Part of a small language model's weights.
Size: 14 layers, width 320, 10 heads of 32 (5 for keys and values), MLP 832 SwiGLU, vocabulary 8192, 20.7M parameters.
Architecture: LayerNorm before each block, rotary positions, no biases in attention or MLP, untied embeddings, normalized queries and keys, attention and MLP in parallel.
Training: a variant of Adam for these matrices, 630M tokens, 10284 steps.
Each number is 128 + 24 x the weight over its row's rms, rounded and kept within 0 to 255. Layers, rows and columns count from 0. Numbers have three digits each. The size before them is the row's rms in percent of the matrix's.

# q: layer 6 attention query, 320x320, rms 0.0523, rows 136-159,167-255, columns 32-63
# k: layer 6 attention key, 160x320, rms 0.0494, rows 71-127, columns 32-63
# v: layer 6 attention value, 160x320, rms 0.053, rows 64-127, columns 32-63
# o: layer 6 attention output (transposed), 320x320, rms 0.0966, rows 128-222,224-254, columns 32-63
q167 094:149132109178173115108146115118094102141175090149145104179131117133147142116124135121139145105112
k71 110:164143150126104146082116152137111130149097082130133116125119109143130133147156135150142116083089
q136 118:143171113134135124117135107140163161111193079142174142099163117155119081138144132160138144109111
q168 135:160147154187174160124098147109165129158161059152161123148142148103155134132109115159139120079113
k72 086:128110146117116109111151124112176184108138128140078142113101196135101144134137110101165110106114
q137 109:127194100143134099135133152109127110135152103151121121119164100110118144091146131166129076173110
q169 096:133143109136113137107103132127113101133097114150103132115145106095113143122154138160093101132092
k73 094:125115136153115116144135134137154167180168065146120153128116162120137122166131150094127116155132
q138 110:139117114138175168109120130160119086091100144131135113137138142197139161153098092110158150100116
q170 097:140133116090140145145153116141167155084088146151086155108111123089149108137118144136104169092152
k74 089:162089143106123065100143098143106080119134145126164116145096120111168109118135114133124106117115
q139 108:091122124145120104134122139138161132122121123158130115106113094119142180132159130122124143099070
q171 099:120152102149118141137108162097162123121114130126124124109090108120159150142161118124113136116119
k75 084:140124101110100099131157119104107130149110098077113135134197125128107150122111110120143105113142
q140 133:119173152108081152134100146153172101142113104123099130103099094110139159137144126156142138126149
q172 113:166151105143131114102132138107163108177141092101125139096111130112137171134176128141126134120114
k76 088:120158093145113125147113087104107124128123123126118093119178099123095152112115162144093104133157
q141 104:106117133120146144082133095114143123115141116163120097121083082119138159141114115123141150100107
q173 086:152103174148128138106140094167096155136182131148158119112148133150145150125083148155144130118115
k77 094:168139144134100161139094137120111168141121130117092112153156160139150105119158136149139108110150
q142 124:153087083125179140080176118127134084120103118078110128131122125110140102137098123132172116138120
q174 113:086089069075108140113139112120077113086132138100121159118118149141127083131107144117097112151163
k78 086:130100131148136132152132124145153071160190151133180112094167175133153148170157097118080122125127
q143 121:158131100152125119133099152114192151159152080147153130126157137115149120124150117162146130109117
q175 106:122159140144096142168110149103130122127161088120112158093122087087157173137156110182140175122108
k79 097:111131129119132144146141144100125192163112061132095136142116124136172137107156120156106095148111
q144 100:079099154146165090143163160137122127136122104117157159110127120167109109130129114134165119127132
q176 106:106118091093123084142128116110087114093093181146138097161097132132097123124144132092146168156143
k80 146:098106090126151132158156112100148114124122126122137129151110158136133095124089114124129104160155
q145 081:128133137140115126123132124074089153126129160094148147140130097131105130126143131110104107133094
q177 083:140145164141102119114125158163107142115147096092098162107130160161117167122145144097152144110130
k81 130:152169150124118144095100142130122147165138110130122118118144112126085162121186152137146124122132
q146 087:100125173120118082118144157103129123171157086106123149123099111102125098133143093133183102103135
q178 083:142133116121109080133125090107074106111130149109133094120157130140099110133115100129134122137105
k82 090:144096139151151124153107126102145068083102153113114165125094133113156134130139143106151153127124
q147 085:098090087116118125178130096117124121110125153134117101155145132094143119131139110150121134090118
q179 075:071130090124169152153138138122164155154138144166133120134133112125155121134137100137162096121104
k83 118:062089123115133118172166155160128149108129127127128154126111146150161102095093131093110130163130
q148 091:142115128175126133114121127109082101082128122123126134134164115096109142119137115110121137107097
q180 076:148179161115055136112128138135117145119113107139107163107126146116127134157135157100130170114127
k84 116:142161155119122159075101129132141124149129140128112104106126126100109149112171152168153154086123
q149 099:119087135147155128136112158126146143171144151084119092100147108103145077121113133104110160153148
q181 069:102107137105165124173127146132128104146114132155138141136125101136131112129110097148183142175155
k85 102:134121118157139131137155114128137115124152101101120158121127134109155078093113113145102150142140
q150 105:158159087148127097117102165134122185116126185119135113103151134147103152189115150135132133120123
q182 101:124121108150134098127111168125114129109138110122106190154109109056126152142166119143144132129121
k86 089:116151111098160110058155138093111209127138129171157126126097120138148133129137129114136099151131
q151 079:164150147128131114100118167122080157132119135144119125132190118173072154120141151151136176122115
q183 082:145142141108087146124123144107112146133142123138115134102139113135136133143165153155174131117126
k87 121:162121145151100122098094119104142139148147082150139125133132125110121160148163147182161144105077
q152 118:152129121115090111130126115146145145127108110125109109124133107131146111126132121149128154108125
q184 104:132127149124118109111105133127098111135153137103146123122146075082093146130149100124147146142121
k88 086:127108136088088148154116125078127125111090097123119138143157119153138143133142074150154135111111
q153 111:139088094169146112136176135147139107083143164143136153128098130188108079110111121084116130119119
q185 088:145097125137152100158094126126161160110124134139109149135122113139167116132095136118074158161116
k89 093:148111132100121151128138121129121099120125119119141126132115201078135111082101137141120131123092
q154 105:149125145078194137121130102114136090124131131144111139164097148127094131101135109135090105143132
q186 097:151138070153133110095144132152137145141140167158101124132165155130078122158115106155074101141147
k90 097:113180075200134123126109177114120147153152135117116098115146138115156134125158131089148098112130
q155 108:120079145165161092127140120124072146158115129107146140092170122097134111140113120118099106127142
q187 106:151112165137171126130156115157112109141136109141109116098148146145112097165083182145152109140139
k91 088:114126117151124141162105160120149102106139112146114118148090143087105129110117112104106104157124
q156 116:095077127143115111124142087094141115151114128145119125148154131111105121102139107144144207122175
q188 091:128148171167118109121111155130120120147107124123115125093112125131155158087146110142138124142094
k92 097:127124126129109138101124141122113117094126143181095134133162128110150128088131144155113106159164
q157 113:117142140170124115087115109157100102162147118138062130115104127105148115112134139119155111109123
q189 113:166159158156171141091092154116133117148191060131157158155119132092152162151115126130160100112099
k93 090:169121146121129107145108109136128120170141103126128104143163118179094174173151129094133138084078
q158 117:135098149147140105110132127125126111118150119106190117166154149188107122107101165093119129165133
q190 110:145106163122139132090133157078130119143129066107171150127127152105136136117138166127091112122125
k94 088:101156146140120126130139094124131135178141135109134091088128132102167099129126143132109096134156
q159 113:114098129158139170158154077161135118136131148136099099093106135153195117132153151135126126136088
q191 095:142083105129151157079143101133125116154173156164150112147146115158131151116120140141204142083114
k95 099:166191142147143154123113121127123113117150136113131101144166161143131135164135123098140144096157
v64 120:143120156069168152126096094122132167187112114160126068172097131132134106127117111167135137094129
o128 114:084093138113110149127105147144101119095123161147149073164086121120132162127139160115123133097119
o160 118:089119163132096119141094129131146123142149096114154127144110139134123138139109138138110136122105
v65 126:162111138130132152146129118128124143139098139149135131162127143141134135144119094129131147130119
o129 130:062118108124082155161186148170112122090104143119130081132139104161162130147165151107113113142116
o161 121:121127136109105122147171101160148167086097116097130100126141112146161128147139116097106096158135
v66 106:102119135144081146123081097139120181131159153134139076166112162130107112164079102177146111132140
o130 095:130080126094096144150095110113149102084112174131120082134084102108118145101138161108128104122154
o162 105:140140128100102064159119092108177119155153126106137164135137136110105139113136175171078102126162
v67 117:128143110127124149092143157135092133118121119089129147125129136164173141141125158120126126123140
o131 103:174164171153169100095139116100146149184163113153146180114126140112111115111114114170165155115124
o163 113:142119114133158124106173124119118121131139153160121126126123124126115116138114157134153149103149
v68 117:118116123149127131148095111172124152164113133087102090128147139169134110128115100135086078170140
o132 109:140119118126103172129125139092124137087103179118101061138117118107121169107153128101144103100146
o164 107:150184116113116127128171132092130138124128141115130123162123139153109140127181152154132104126129
v69 112:108119118131104087122196151128105090135099156142145180122141139120154185162141133105103124151153
o133 111:147164155152183092129153145131136153185139108129099215132163144139113096134121073163113109151154
o165 108:129123129142176142141174140138107147155112158183112144130122114122111120132110101123171117129169
v70 120:111110105122163148150113116197152158109123160148143115130108078104183118132118099141103133105142
o134 125:099120127102117197116129172136100098065096196178108086140097120120116142119183145112123147087151
o166 100:076150109126124196134157161130124133127135113127119164123141139124124153152184142147096135092138
v71 117:107159146153145120112125109120162144145171119102136125145098116116112108095134124099098134091143
o135 105:084112128133111128175147114144132136155101123088131108102129116120129141103124128117112135119085
o167 119:083117157142106109133101113129120144123088146062103112130112129097143138113125095108114126138070
v72 108:093125129132103126116143143088108152071083120134155184143163122133146159132153150078094132119144
o136 105:134169159169111101112158132133123153179122061135133166087162137085129119165123086132130136156138
o168 101:125099138140088148107137151128071155103097117127148137102139108113133130146129121063143145121133
v73 103:094139118139104105102160156089100139120126124160133168159115097083123167139131158106094120160116
o137 114:127153167151149115110129110132128131193136077131137197132160124141112077150099105177096138148122
o169 082:143094140137118166105102140104096125135094117168124124129130110131094081128066137124112121133125
v74 105:114102138117118120121108099127132118199108122096104069086151107109127107115112116132116133142126
o138 107:151142125119115160118125116111126089100119184144132060161106103121153155114106123103161109123122
o170 095:162140144124097100141175092106132107148113145128154119147130129140140106139107117161137121133109
v75 102:145135154132131146132123095159119147153154131107112105125134139100123115126117076119131088118121
o139 102:105097097119082171168126135150117085082104190125121078121115083121154155118133162128114137118121
o171 097:109126107121073095179135110139134119120124133083142138109142126130147136138110142153074152144113
v76 122:148099141130121171133182119093155114124095130156086148123140119043143125091117170147127120127122
o140 113:135118156136122154096141137135152132154168098160154163095150130111146113102142117134159113145099
o172 120:129105113127146151118129091138145162138182128142142113104113130146127130132142099120164120128136
v77 128:138147125142121134106123146145145132094157130119131117136130150145131138106142097130168095123106
o141 116:141143118123165108108092070143131130115171118108148156099123114109139100130108139148121142131107
o173 123:136156125121160104113098104145134105142190127147158179110120120107132116121119142161115146110111
v78 113:089152127106127120100145142142110103142165113138110192177103093077143156164149165133122095129139
o142 110:158132123140133090124106128127138115172133089129126196145164154137063124098153129164137142177164
o174 106:166123107134159116105098118120118129156111122166101129135127108126051125104148117135154169164157
v79 110:141128143122135098103154125111106139151068134118082126128155118203149115104162148069111130144129
o143 095:118155148180142070105173113134118157171146114117150138104148146135160104126101114115118125095081
o175 109:112113137169123130128142142161097125094128159145131080126105125151175123136081123102163110099083
v80 125:140123149124116103142097123080133148118146154157170139141101130064098088107146151126097150124145
o144 107:107130107119087147118064136132133106173114112080128093137168142114144151163165108120121136160150
o176 131:103133121115096132097074124129145144160127115068146117128133158119152142135148111122137107137121
v81 120:145120123132134109124134146094149115155109128113111175141108135136080124106124132079145108097147
o145 108:126154158147108134136157116139163137163126122105139189109144134114132102131118107129111127134096
o177 114:156105162141122147152129112160143144071071158101101116121101107124142099125088104065142136140085
v82 125:118164137162142141122127149097188088116146133114096113120144134117111126082157157122106122118164
o146 112:151125107129121146131113113164114151116126139120133081122110134111123121141098147117134121111134
o178 128:137142116111089116138110138122105113149157130147137135112122148126124127123116144131103151114105
v83 120:146117126126101143133152122128146136085121171160136187167093149086137135144125153120152137156132
o147 114:157105124121103160138123142136169124125120135117109140106163172160122117160164113096125132207156
o179 119:202114116132161157111135123146171148133119114131112119072142165162111108146180114106148127184170
v84 116:126137126116124096111135134123125158115105110137142154135168135157132164109140166103142147117117
o148 115:120165145136129087098122119151129163181175084130184203136138154102154092148080126171126139132105
o180 103:121129131136114120104107122161116165143192134155154156152134127114157090113065133119132149112111
v85 109:135128139150158187130079124118140166135104105095105106081141130149131117132135095135117134116139
o149 097:127123120101110172125132109128151142104138198134146053158071108089136115148118163108136125092120
o181 111:140190125130131116154180111128176165137145161123143122141118126115129081145157153137077110118095
v86 113:151135113137120106121189160117127124119113112126097175098149122133122131135136161144116122165112
o150 107:136143156135162075091155134135105113181145081158143205104144156120094123126108094164146135113101
o182 105:124110132139148135105151166146070103113114121171109122130120124136100131108114099125179137121108
v87 124:125140145130107137143093105114184102123119125139136074115143135157106142106135097151105130101120
o151 109:098070125099108163172143131156120139097143191100143110140100140115175126117111166112121098104102
o183 121:103137145116100131157114119148133132171201141124165173123111136105167122124098137142104116088093
v88 109:098130149091095137089131145086112096125108160142154173132131101134147154122158150094167156112121
o152 106:162168109137160101118120105143142129189135132081153202124132119181128087182110110147130138138092
o184 104:148136134123147134108131143151141117143120158117136153120120129123157087158117117129162123121091
v89 138:116108137096119112118156116133125162145144136107159135142143126139068118150114173068109048147127
o153 122:143121147128107094158155123146128159152112092124112176133159134142133148132069108123108141131115
o185 124:162121124134115121144116129145108149145100095152101122129135109156140145132055149089129147104096
v90 127:133165100139122115137183149122127175147119104112113146171122158093120136140117155155114090149114
o154 113:121106136155084160127145125125103135106131070160098139107162153127118152073120133132128148149124
o186 127:154112109114085168132095124106091125120125081169106119122130128158104161096114128118129181140141
v91 107:131123122114116144085143154085086117142095137124149153156144116165141139138136151096100153126130
o155 107:158180154163142080111143120122110142197136090112135190123152153125135115135113079148114132142121
o187 092:137104157160115152096135131141090133089102167115119093146113143130152121122104100093156109115116
v92 126:135144127117168102114101118132132149149131120145086103071156128088156099078124098136105137099155
o156 120:143134141133124165137112147112160112115099167102132091128154121119198136075132148131134123088092
o188 116:105158151121156141136117110141158140111109185118112086128116118146187131108144132150147119119082
v93 131:112161126125129158118118126136129190145121094110156107161125174189122166182146081139144159143106
o157 121:159170098132127134160128119100143159135162088132147133155102128144129100161121157118128135120149
o189 129:151147084145123092159154108109155125151132110155157161148138107111132120141121153130094142148159
v94 134:129152142132152164109140126091130141121172127100139134164125112139148096121128123082111115136149
o158 120:089127149140149125163170131133166143155121141095118140114129163122171138134112138112090143135114
o190 132:064134134154163153124150116162163170132129143106107120121111151105179128148104125101116134121082
v95 126:119104107140129110101122113118166116119136142156116162132059081096144098143130140131125088146159
o159 107:144135158141179123122104104080169130163117121117090176115145139138098147135144089142128125181145
o191 127:116119142154199163097137123130166133123101140124101131113094125099116141153153103149167096143129
q192 063:163128109127119103135131158148103071139099119144156135115157070114172158095138123108112086115120
q224 062:136134112181120112135141153116092143123129096141132138105127123106108134131118107139162108151103
k96 069:155154164144094132141159111127133141108138117133130125189074111114154112137094117162132148143138
q193 083:121118123079122139170145109122173123117116113156105134148110147081131112127122128111122169122078
q225 103:108151117129161156161130119128181109121126109119115128154091091126145135133105108158133112123079
k97 082:132148109148126120149124189142117085153101077153096169105131114129117150139180113103122119107117
q194 062:124137147168134112078117118158108144142107144107128147132155118159133141115126117140104076096123
q226 097:146153149125131130092122129124110101134124098147156129112140113084130131119122139117147147102124
k98 075:124135098111136145135121087130129152122114105105116133091107147118127122086155093153134162173150
q195 114:120112133147136163133135091158168127138107133072129125126105150089142115150071127151112089097138
q227 134:149119156108115154127102104151157082137152116164106138148177112126153171161135167153128139062127
k99 084:147172132114141134111137163075125137137111132118119145108147136116105132107165123155129171137106
q196 138:123111137123106088113106113130112132107124105157140106123154096106146150106180160120153167119125
q228 114:105145111115098106111166105128102114096100122162168137139102117116111101139160117109178130145155
k100 078:120096081126129118126149081127111155106094168166156135133117124128123084130046127109147105166124
q197 094:139092134094191111152123136143152141137114158115131130130090162142131126150088103156104134121143
q229 101:164095145115150136132094140123143151149110155148146125125122112179135139155134151103123125108100
k101 091:129127150147101112099127131116126116142104108130117163147103159140107110149147139145098153110114
q198 106:139160126107054140123125132095107134131157078124130147142156116128121141109160141129149135109137
q230 077:120180108145071126144111138121096147160135096137117150132128124116106157131173139125140123110136
k102 127:161122128171125121182085132139124167124119146102115110106133110133131179087115107177090111155119
q199 080:115123100157143149164149141098129116165146128100161134091131101120159097130138100112119113111116
q231 098:114104133120156133146125142094120087130114138127121139068157168124163117105111144165129108090120
k103 099:109093103126154135125158097133107133108139174139161133152105154119136095114068100087147136153130
q200 102:155144140116129130106130095166094103115145076164140130174138162133105151128135154141116136123097
q232 095:088121110174146127134148112158141129146131087085106135181104146119127129154110085141113123157121
k104 114:128085141159133114163096102147134127136129170108115117117102119157155125171060086116122085117140
q201 095:124165133103114114178079154125108154148120160115135139141138114190158135125102130170132120130124
q233 094:152134126105127114150070162065153152148148169138153145132115076087116178138142122131131119086093
k105 101:142129162139094123132151129168119092143140088163140118138106148090154148148131143135123119119141
q202 091:111082131104128139128124110121168149160105141132130092083177122082122100099135120147129178131150
q234 105:149106120128112149142105163102160126137088083151106143127179121115148127150153096142138095103148
k106 115:125176117125074147148139096123133146107119128101130102115149129113129115109119152173126116146109
q203 091:121134122094149123103136107125111123116158164144129136106135109118170090111151125125146138089146
q235 120:148136114093114140148137105152108145132106143152109127113141133140142178046148159190120161083105
k107 114:123125125190124150147093179125165150081148086162136138123156138097172151139112120154063092141103
q204 082:123117137095087123128098109139156088080122143112119128121120158135106150087171127169124156104102
q236 104:149114140075092140090123132127117115081118185131109119118137150137121140173121135148147139084186
k108 103:125129065097103114083148132141120125103137102128160129169162131104145099154134123139159153105129
q205 087:139148107138197117111153132179129128085174155149119108151075148118125095145133146130094164111153
q237 091:096128097125128103112120124095132126118135125120103136147111146098154136104127109147091119137126
k109 109:093122155136113119113085165112134113116066135097118117111085144148106141113170124130179082117110
q206 090:144140151081148154155114166093105140146102122121130147116156121161168133102161129133126141097129
q238 092:090136110165146076150136105085127130138139137135138162128133085152113139137106110144163126173098
k110 107:147087137157125127172130111164100115103143119124117107155115147117121120124106138137149108144111
q207 082:143087126118133126143136148112142141111112078168144176170130159201166125137117109131069127111140
q239 098:106104113133116095147135158130163109153124080129139124146139120129156140178141129098160109163119
k111 096:099148130088184101159145077144108124129082184137131093136105116142128126071091182158133138152123
q208 185:109131105080106111134169118090120122127138133155145139133161144067144071141085125084146172141154
q240 170:099145107166158150179163133138169116132126123089116118080115134115139104120077107167120127126151
k112 068:094129161096136122131144108114099150095122106131095111155147159127085134082143114144140117119135
q209 072:091159164158125161093109101141171104139180109115092126131132175121110133111150132146084119164163
q241 091:103129145134172136105122131165169094167162138142124108145141152092131092139078105150127098138151
k113 077:114136109146138109155123120136129104155112138120167138137115131123149104161102151111136104123113
q210 101:150117126125151099128134142138073128110109155167131106129148088186113140112162130127141115151094
q242 149:119153107131092135087147158116103131106093121117155123135125146153131131119171120108148135146141
k114 091:153174110120094089116124109106110175139128139157125130141133121097120155069125092134117191157153
q211 079:129145134145108110093122103152081141105132090142107126131151093142136146108169120148133130106106
q243 094:079170116132093123111146130176097130120145097149126142120104136120121122132158116115153137143135
k115 080:131127151155113119137151079160096173129116179128126126129128115147113141116138082136120123151141
q212 084:120092123158139104195133159105190165128132144139116130120113131165122118103113112131101094182135
q244 093:105080100149167098142130133123140162131117182128128104114097105157139102111098109109095122155132
k116 095:097143118091134138102141140123162091095128122108135124148126159115142112138130160087146143104142
q213 115:162161149132103099126078163114093121129158097135125162130132100141116148127158131159111139075101
q245 082:117158128174099117130109160135127101143164091092125130149103115127110145135144112139108124145118
k117 116:156113114180122091144131111170127140133112151132115125113127106157122146127128093150121131140128
q214 125:127125140127077120091093136101085098116110116132126103145128127064137147143183177090137163126114
q246 106:138144124159090132118122175130113116137161049142138165124160150098119137132166144151167098097120
k118 096:137159118142128122164139122165128144158151170119159097149133118130131153111100134161118126160152
q215 155:102072120148166116167164102137145128114095163126139107118104147125132096117078109095112107172142
q247 082:112070113137142110172112153102141136112129141133126120117120142119157093095098094110138091155164
k119 129:079111112111134141107140137103139118105118115132148139136117138106115071137110141100154135129148
q216 092:074118094127114129141151085132122104136088160119128113127144127123124080148094094100166102180140
q248 077:141154081144148106154131138116157174183136127164109157084133096085140119147104115078149109138076
k120 113:104126133090147143091158135112120138114135101150159132142119140085108092159127159086148139135129
q217 090:148121143135124118110118140080139136144146161136128100099147139123097142112120120174143179148151
q249 091:117099124168131132141113131096169147141141072112119161126141150151153126112124125136116138163130
k121 088:109164147153167109101129088132142144155130125151129110106136128136118118153157128151085128126109
q218 088:114086133135115119118109143065131149141103149109115101089103143114146137120140130128105086129144
q250 093:138128142153131119134108191080133158131111102161131115126134106132152145145154101100128102139128
k122 107:102150153107122135079153085151140137152158140107132088177135107139136123098152156165140143107108
q219 089:126113143141104142139110148136157133128187100119082146125108085126145140156154110130139112136073
q251 087:127117120151160147116119105155136119134151139064106147116080165139115122141122137155114094143088
k123 111:147143128126150138166142092139107121131147131105120123083098114128098140131122154138113119162151
q220 090:131153135172119133145126171136129178144150137133127174143115177147094163093088112132099085156113
q252 095:117119104165134120141170144136128102132136068101113166164114159128115134133107092163093107173101
k124 100:136145150138159150184118105174109128164120167125141110137086109143108180116099104125170153118124
q221 090:124106137155176105137098125117112104121095161140172073108132133125151122115107112102129121130148
q253 087:149133169094133117097129181131110132129141189114154123095104139147126125137159139078173144141147
k125 120:123116108071122139094156141117141117115137100141132149136122161119116129129166157125145141122131
q222 089:183111141130179091147157119146128087128157115123139112149103103154130130124111110108145135136076
q254 093:142100147121119102068140116101099120106139150114143080188120115098124141136151138089125154132150
k126 102:120101127141102130114113161128124141102135147125091120144148134175110143119184160124116168083135
q223 081:128143109079128102142097199075160133170088089146120172068151087135117097140122124158131144088134
q255 095:160126113133097136174118159115172143163160087133145143112109120167139124143151108122115133082127
k127 099:104144099133157133138145083155114133130096182153143103144123115138153119155089085130105120165135
v96 107:140119163099160177132141094161169124119143099150124114118106091129162125131150126115128164093145
o192 100:138124090105152106073105103099133164146116191133142097103162112144122102138100091099111137138150
o224 116:112137151097140113083120071112127136117118170103122144125158138176115113124110117124110157117136
v97 084:140128157135188108142050133144185167153177136131159095126100106176152133148135106151121112125088
o193 088:108124127114122132148065131106130118153116123170172167119187106153134155135164125107122125110111
o225 096:061147124132105125133081132120115175120136136143117136145163066138122137131146150111123122143112
v98 089:131139127092117133137123152117106118125140091186124112126108145113131162126130131157092146159124
o194 077:133139126180159087121149129187084107153114114174139189145125159109120128141156132127159091144135
o226 104:159100160177138115173168117197102133166114107121153172137124133120080107158147109113125089129144
v99 088:126115140116118097206139112102079145132130123145198111146106117133144118167174103127189098099132
o195 085:123125154107115155140139096079166135145094138082136103117132105122166105143102131115131159134143
o227 100:117111108143169124149141109062162148121114104139175137102120145118158091153139119093100126177140
v100 082:131146112127092106133131142083111105126074117135123134114152154125141104157160137099143134105111
o196 090:134090150118164160154160081094133129089138033089087136118097154117142156109116113117090120162100
o228 083:113100139107190166139128087091161089144114085120120095088118130139163177137132116145090121153098
v101 085:145121121106146127134094099116143152137155113154153102125091096077161128136126101126152107147146
o197 091:117139109116122107150107121084145135172094172127180122118172099131125112129147137138137120128143
o229 089:128163143131117076130091117117125140104109179133153136129141091121117080144142131110160119123145
v102 085:127116119163115094117127134130122135131096120091170135088129143184150129153115090131113128112119
o198 081:157128136084159111126167116098136102168153162162149124118135123145157139125118154116146108094142
o230 094:134118126125156100102167078100158112151129166149190115118135099176130134131132146139145091153097
v103 092:128132131184081138122131132157125175129137152143077157133112123124120136103111120093178096141161
o199 086:126154080109104081137150214126111118148113198126115178119159103159138118102124147133141107108138
o231 095:146138105107096123124124176153117153114120177130131162125152092098135107095095144154142120084139
v104 089:077116122127121138119116140110085113125101119166087132112157124117104127101107118134113154148143
o200 087:165129099097125101108145163185107126108148124157116103131090105094075134122120147113139133122105
o232 100:167136155139108130111160136191115108133146108103117085133104114077084081113111117111112094102122
v105 086:139108166085155098154100138140108100119084119114150098111126099100185112181131134115135142125125
o201 087:110146105107150139120066132074108133140132128157117157087159120150119079171149113091125109088136
o233 094:124149108137156098117090073107112144161172117165108145134159111162119107135159111096115135096126
v106 096:141140126047143128104159141124107139130121132109101136099122166114078115114116154122142133130113
o202 098:155137143123104119135124120177107134066158100139124142179072148125104132097183126144141128131123
o234 095:156152139124103124121120177147092123068128099117130128149107135105120111102189101095155132119131
v107 085:117152071097143153162128140106135090106171117134136182067145167112120128107150157132158173101116
o203 085:130090149183147141109131108147117166070094086104086147141111167124134152128160116129073151148096
o235 096:144070149167174144148127121080138134111069102100111126113147160161157159157162109116104145153123
v108 081:137111098121098213122152174100146122140134117101105187147151161142129142150146127148149119130165
o204 087:153146112177156091140163119182116108084155077111113125164068150118127159111153131138106100130083
o236 088:165150117160131089141154123131133107088124129070129061145106135138139188128133139133102107119076
v109 085:110112117081107151156103166080115120096117137124088173113141168135095121108125115127099132106147
o205 088:100117155168130107132108108135107149127102083103136151153134151127124146096151117165096158164107
o237 090:089090093138153126145082190105112142095098117142127121122148137133144143097130120141114155194126
v110 084:104156095113144143072155167131126098115146124082131097087099163143124140137108129144129168166120
o206 083:112105133166145144137159078137159147123141075089128154168119166112126135110118122160082143135131
o238 097:120144177096141173182107115138157108175119093100138156120116167147119116129139118165100151103148
v111 087:131118104106133145118163119132165140105139143099113155116149116159092126092124106117104119106161
o207 085:118125167103118136108168145146111122121138132128122162161112162118130185098147149143112086109106
o239 095:124124154073106155076140130145105099125145141159097150126138112132127187100128154149134116123116
v112 086:113122129103172090107129119150112141154114167154118109142081079149125108113142159140145121132152
o208 086:139137087074116159123107160094122121154129217172136138083164097145167123132126136124152112108157
o240 096:146123106089104148086097111113118138130135147190136200114175098107160127127121146171133103090139
v113 077:121120129107111150131141145151150180148119142127094202115153102148113127168108123130100141158146
o209 084:153145146174163113117144135172085130094153070120089092160066163120128137125137136135113136160112
o241 081:142114130182145100110150142129120152109115096101133065135124154146176168148129127125083076175105
v114 088:172131124131153116098121115135127121136102132145157132109074119136145126163152140104110128128128
o210 090:152135122124106125128138101106092093141166174148139180075130086163131155115130127120172106075133
o242 092:153094103104096112143133100086084156107170177128155163142165097134132145078100115126131118095118
v115 087:160154107129148142097119112114096093125132099117181091167122123106180108142141072114184097120135
o211 088:106135108117106130141147095078171112147089117112174113115132127124125089136147174142089124123146
o243 093:113159130133120123136153092089161106138132108139175134117082145135108070150171162113100131143147
v116 087:134156122111118129154128131154124146119176114162163121112106092110121124094122139129158125176164
o212 089:144123082130112136108117127087142130143120197122103064101135093150163102138089103113154133149147
o244 091:154112097166102098128096119087143134115124161097122092122140123119160110146098090101153101133164
v117 088:142121093126137125113110112117156152128150115129116100104151122095121099046120124134153122155153
o213 084:118135115138112104142170147115145109140118152155149147149139116123151118145183149126156090119150
o245 098:154116153136118120124140134132120115097131160163149167156141099097116096131163133120173098110171
v118 083:170124155153137139130135154125149103106118106110126144104096121134105097108131107126120075156113
o214 086:142159109103133120121119167095101112157124156177142198118156124141145125125177143094130083088110
o246 094:140154126091106095086136192125058156125157143171106194165152095141109109098165132107164119078105
v119 078:129143128124112200109149151135177109114110105105076166154153193136105126122114114127121145103133
o215 087:119106132149133098132152111181122138099148077094104113181090154110099163115132151160096134154099
o247 084:132125148115123131139125148151137102144119114070083067151113125138112186128106148152117152165099
v120 080:144120156122123100176110120144161145139135121178127112122118105113094106067128127137110123153133
o216 083:122156125079083117108103159115110107155091194142161133107164077133149088145134144110186111099174
o248 085:123106125084084102127163146149083133115122141170156189165151125114114080110122132099178103099162
v121 082:161167124106103092154118116104139121145170149174135092151107114105120178107088138167122109110100
o217 088:123134120092098146107097167096133123180095234151130121105180119159145111146095111093191149117174
o249 091:142098113095098139114139147134097121170135155180156208146153151137120120129115133122158157083190
v122 077:120133130118177091122113110121098137089163140136139092133064119138160131153124085094112157153131
o218 083:119114119121089160135127139097131126137100156149148147090175111120153088130117122140153132098167
o250 088:117095146153102180162123110149150124151145121158110179130154141107100100117131111157140144096151
v123 085:162102116105148104114112123126103147140107154115148134111146136114133125122083113123103137102129
o219 081:109110136123140157124119141092160108124129155177137182131159141118126062160146140134116094121153
o251 099:127112139116142133104129108110150134117149144180169173121118121126131077130150120115149098137147
v124 092:154151096112172121117122118121100123122116093130128140151074108079158125156098101136132116137133
o220 093:120150111126094164149094111049142153168076150109144134082180124142128128133158103140096126161163
o252 101:117144115114110119152096141073109129123092141140167162124167124126124134160175096126125100145149
v125 092:104148136152105134125103122127117148122138120138112102108107100121142105095095086119132075192136
o221 093:123143146126083094169128110128125099155092166130199100102191086133148096146120150152164131129156
o253 097:127125150127103091170134137168106118125119195178166101141138097108111073144121135125192116134147
v126 080:115092058114135161126183107120138125113146141155101171112205163100118104082124123139127154137147
o222 083:116125145148144100106167117173120109089143104141124131165093140093116153124127132112121098128118
o254 089:151116155129151122119159096134143097110108130132123111123089145161132148105125138132102115131124
v127 100:124148158145113115130102124108115123116085147123139131142074118112136129169142128108157138066144